From a checkpoint of a small transformer trained on Wikipedia.
Size: 24 layers, vocabulary 512.
Training: a variant of SOAP for these matrices, 116M tokens.
Each number is 500 + 40 x the weight over its row's rms, rounded and kept within 0 to 999. Layers, rows and columns count from 0. Numbers have three digits each. The size before them is the row's rms in percent of the matrix's.

# layer 16 MLP up, 128x64, rms 0.14, rows 0-42, columns 0-63
104:557477570475493439525528517492451523457517494446511444481485494446478556493514516526407507477561442409535549489491568452501488497522490524567440498491461518477512439459561492553563543495452520
096:543507522445501595443529498470536473470496521486500432571514473492529504543552509505545451532449563471486438550509480516460560533495386504391467478496517509556492524496445532488498481480533494
102:550529545494559499561537542528537416483442365513485518516462491478497410526515486446514504467503484488526488464491521444536531508565467467515503528490512503495438549441465524466472472544444562
102:459510540531513538578471487516377485543538500534489515483519538530468472572490483505482530582430471445537546539475499551520516520455506471559448493533465520509542491432526512469486535414468450
094:500471481508557542551426551460498497522533525498537474477510516489410430555533558463533527482488451459459590456474541488539524503533514574534527501502490456540493493465455591488472438446488454
105:492496552485491455526574475507602517464502489456541579431506450513466538476563518476479526611496494491546479465483476533541556484473453529545492576466490470528571513528552457462495539517508494
098:525475561527495524508559497476576456511470474497456424476458520554486516488582519461481456426509533484569479491479502515569548498431455502457515508550500434560546501488505493461487437584556517
089:497500461502502565432511499474501520527533529520496534471423489458510500444459516406495422496533496479557500490442460567566440485511541491584541465502515524567487444543459523496482502561478422
090:517573508488478519571453517513475492471459495499543456515523494499457457501465453477503493606408517507545449607525495542443497455496541503498484457492530489523568495491536483515551585513545433
107:471581494495457466459552444481546476533526515554501447527543541466569541557547539478553512480511513511523473476489476412457503540525450551490547533466428484506528439521536446517533461594479510
101:526439525444519484525482428498575496526518406485558530546507515580580529465456527526468436505432481485523495419515527466487491489509481497496385521507487501517529491483517556486579493506518472
105:545459443481428498438534514500488469474456516545474479524530549584507515556456505474423439558496490494537440487521485423409498412539487484538509503450523503516537459514484457533563544498478496
102:513469471402419516518415494554421483518467483468464477526433546516484540506533550531484506468502544526495475495495537512467559510401462507498616514484470465500495466477490495542544454509462468
093:480437458508461468564464512502583480496537522512513470461469498488551527523520527497536475462559498606529517513521458538471519475531550520519543528524491465497528502597426522483557411580451502
093:558493527494512447540467541429447583496423470468503486557509548481548441495503506483425522570526567532496533513465452458426458490452482530488480422457534467499521499479507472471517429529525536
103:523486499516448491493491471493511461499488459427548517482469588434501532528554518392508510480521471498506419572459521471457555519491514523497434492496456527454516501586485490503597501579483479
107:449468515489511517454504432540563467459444508575505514413552449520461544445512406531487481492484434494455469501522510497523507509524482468541488512452555597483443512532496448474492535576485530
108:459516452486483506481519536463519572414520491484508495552537523516505548483559546479515508402457452479500474504400467498489459477476538574515545412577459480453477454480517582519508496505504510
088:524511538490509487547512583533476556500507443492494453448449456492532422558513494453489551514413520412508582494542489497464435490523454489511483609513486526493560506500505563506520467538513514
107:517489444525537482423467481445483457505522471535531483482527460573470490540523494526478471566524484449507545494494503482527516597532532543463512495522445491466432445492548486449459486490578376
097:498517466497524478469572452457526500544534573452539579468502530498450523483468513577493489435480520487484409509474582498555501567504449549552478519507523491435483544438454491476559547475506522
096:509506542460525455472494487500534492478515474552552462430511531482457559498535565483485500524591455580522571538438445460522452512487553508504527511491473512535551551481527517543451425528568569
097:486526477499490503524453450474454537467550539438485478557413494528464479464533499461492536437401470501497511480517534607456517493529465467507528514551529479485494517469553541570554494604498502
111:579520421489486550483531501498496456402514559491575490494497460469472479514514577469513502501561492548495515604462521535518513500479485478575496427514523462476423504509465442514492525480570520
088:478560473427484508547463491514547502549543469523536473502513464425470477555505501531480464512497477530520499447495574448445484497505569537540560555527560515376491505519512480447515537554432477
097:495507463557523482450506370499529528538534497476429511465558502421498519501490463590540495477532488480518504443455452562501483557586569499560543529482483534457491487503450466477499525492513482
098:516553464437483509477396438459502461504405457594521446517543510518502532475541501528456552492463457480480477472470504503521537481514453465472429544563451455478430561523523497477487511512531479
104:470464497484485514416476509460569486462495508426555509533471515527477583516522525544494503493535491442541539478567477538577466455442476558514480476560505569508411476514499453421534496546489487
095:499473531506507410533423498483458521450478471526569482475526577459500507465515548442491567547457545483521494472459510477501440581510482481510536499513493483518512504581442497486412434583501518
109:478501495530490594534559505580466572462487540521517527442498507450459528476445551469440501496554477497469570488474493535535550476476547548474459567516555472514523531529596496502546549503460533
095:512598489429507437481489546558551442505494577530440426454490452508436552517486450518497570512458502492504537490489557478542504469491521428454537504577520500477446522491518460548524511468516521
092:454467518536571525478492499543620509502508476542451511516418548577591538558464488505552554516448556484497504474511515481477510511502473513519507518570502491545455473546464476511432452489535549
100:529488487521485506433500496498479475496478500498478494450527515486474535498520417439462432520528549477472528548541501515475583546528501469582433391529570546537503545490422494508516463426529536
100:545465396482496475500472565523523467452561478501481444469561537501502508454492466580483458533510444523513543533533434470507512458466487531522489537540470420454423517506577499444468494546464532
105:554481432507605498544521554546468483519477533448435506491444418450505487450534558492514550451470498451467512551539501477534473442518537512561492472525451566572495531478554464473488498479523495
104:407507545482460461538492493495524461467499500532512510450492488511497503444468526519477494538506489476418565438479546431504489397473412479524513495471524487479495607520476476560545576499463533
105:553537470518501509526494465485476475473498525521431553545489569537538535507464435486488530500450484465436545432545571526480502519501521402527566502555488452550532479577480590525531486512526459
108:498517472447485475560454495500496504472508461519477578577508549460479516506490418445525543529399515506545461558483476518479455458527561438474572454517501519512531470548459573503476444460541476
084:481551500442485457569487447460567566504553531506583512503462470460453545522470462473492461450455442543529517468533430520470512471513437527570533527493511443493494460542493428438498480494444482
102:526534499526513493523502419523523523419522482465475502476477499576542535531443484544546548540533501423420445477540470467502449526494497484493559516554494526559532563517398536499536516560450500
115:461555499494462493564508528493513495493413531509462509449471471501496472483438464428528450549473458397407555561444482520446551466495517509541468492538519488523477491499494562490527446572538487
108:488552497478522466473526516482510475546456423501441440478436449511579446411489567483449500498519491462510520462460522493457498463492473498470435500480471528598601480532509480483503531494432469
090:537488505531490452536452469460488513600534469532425553445452462493482452413472485517547551540580466520444461400471478509524482489539493459499522477563509522524527506514482522512494507446500427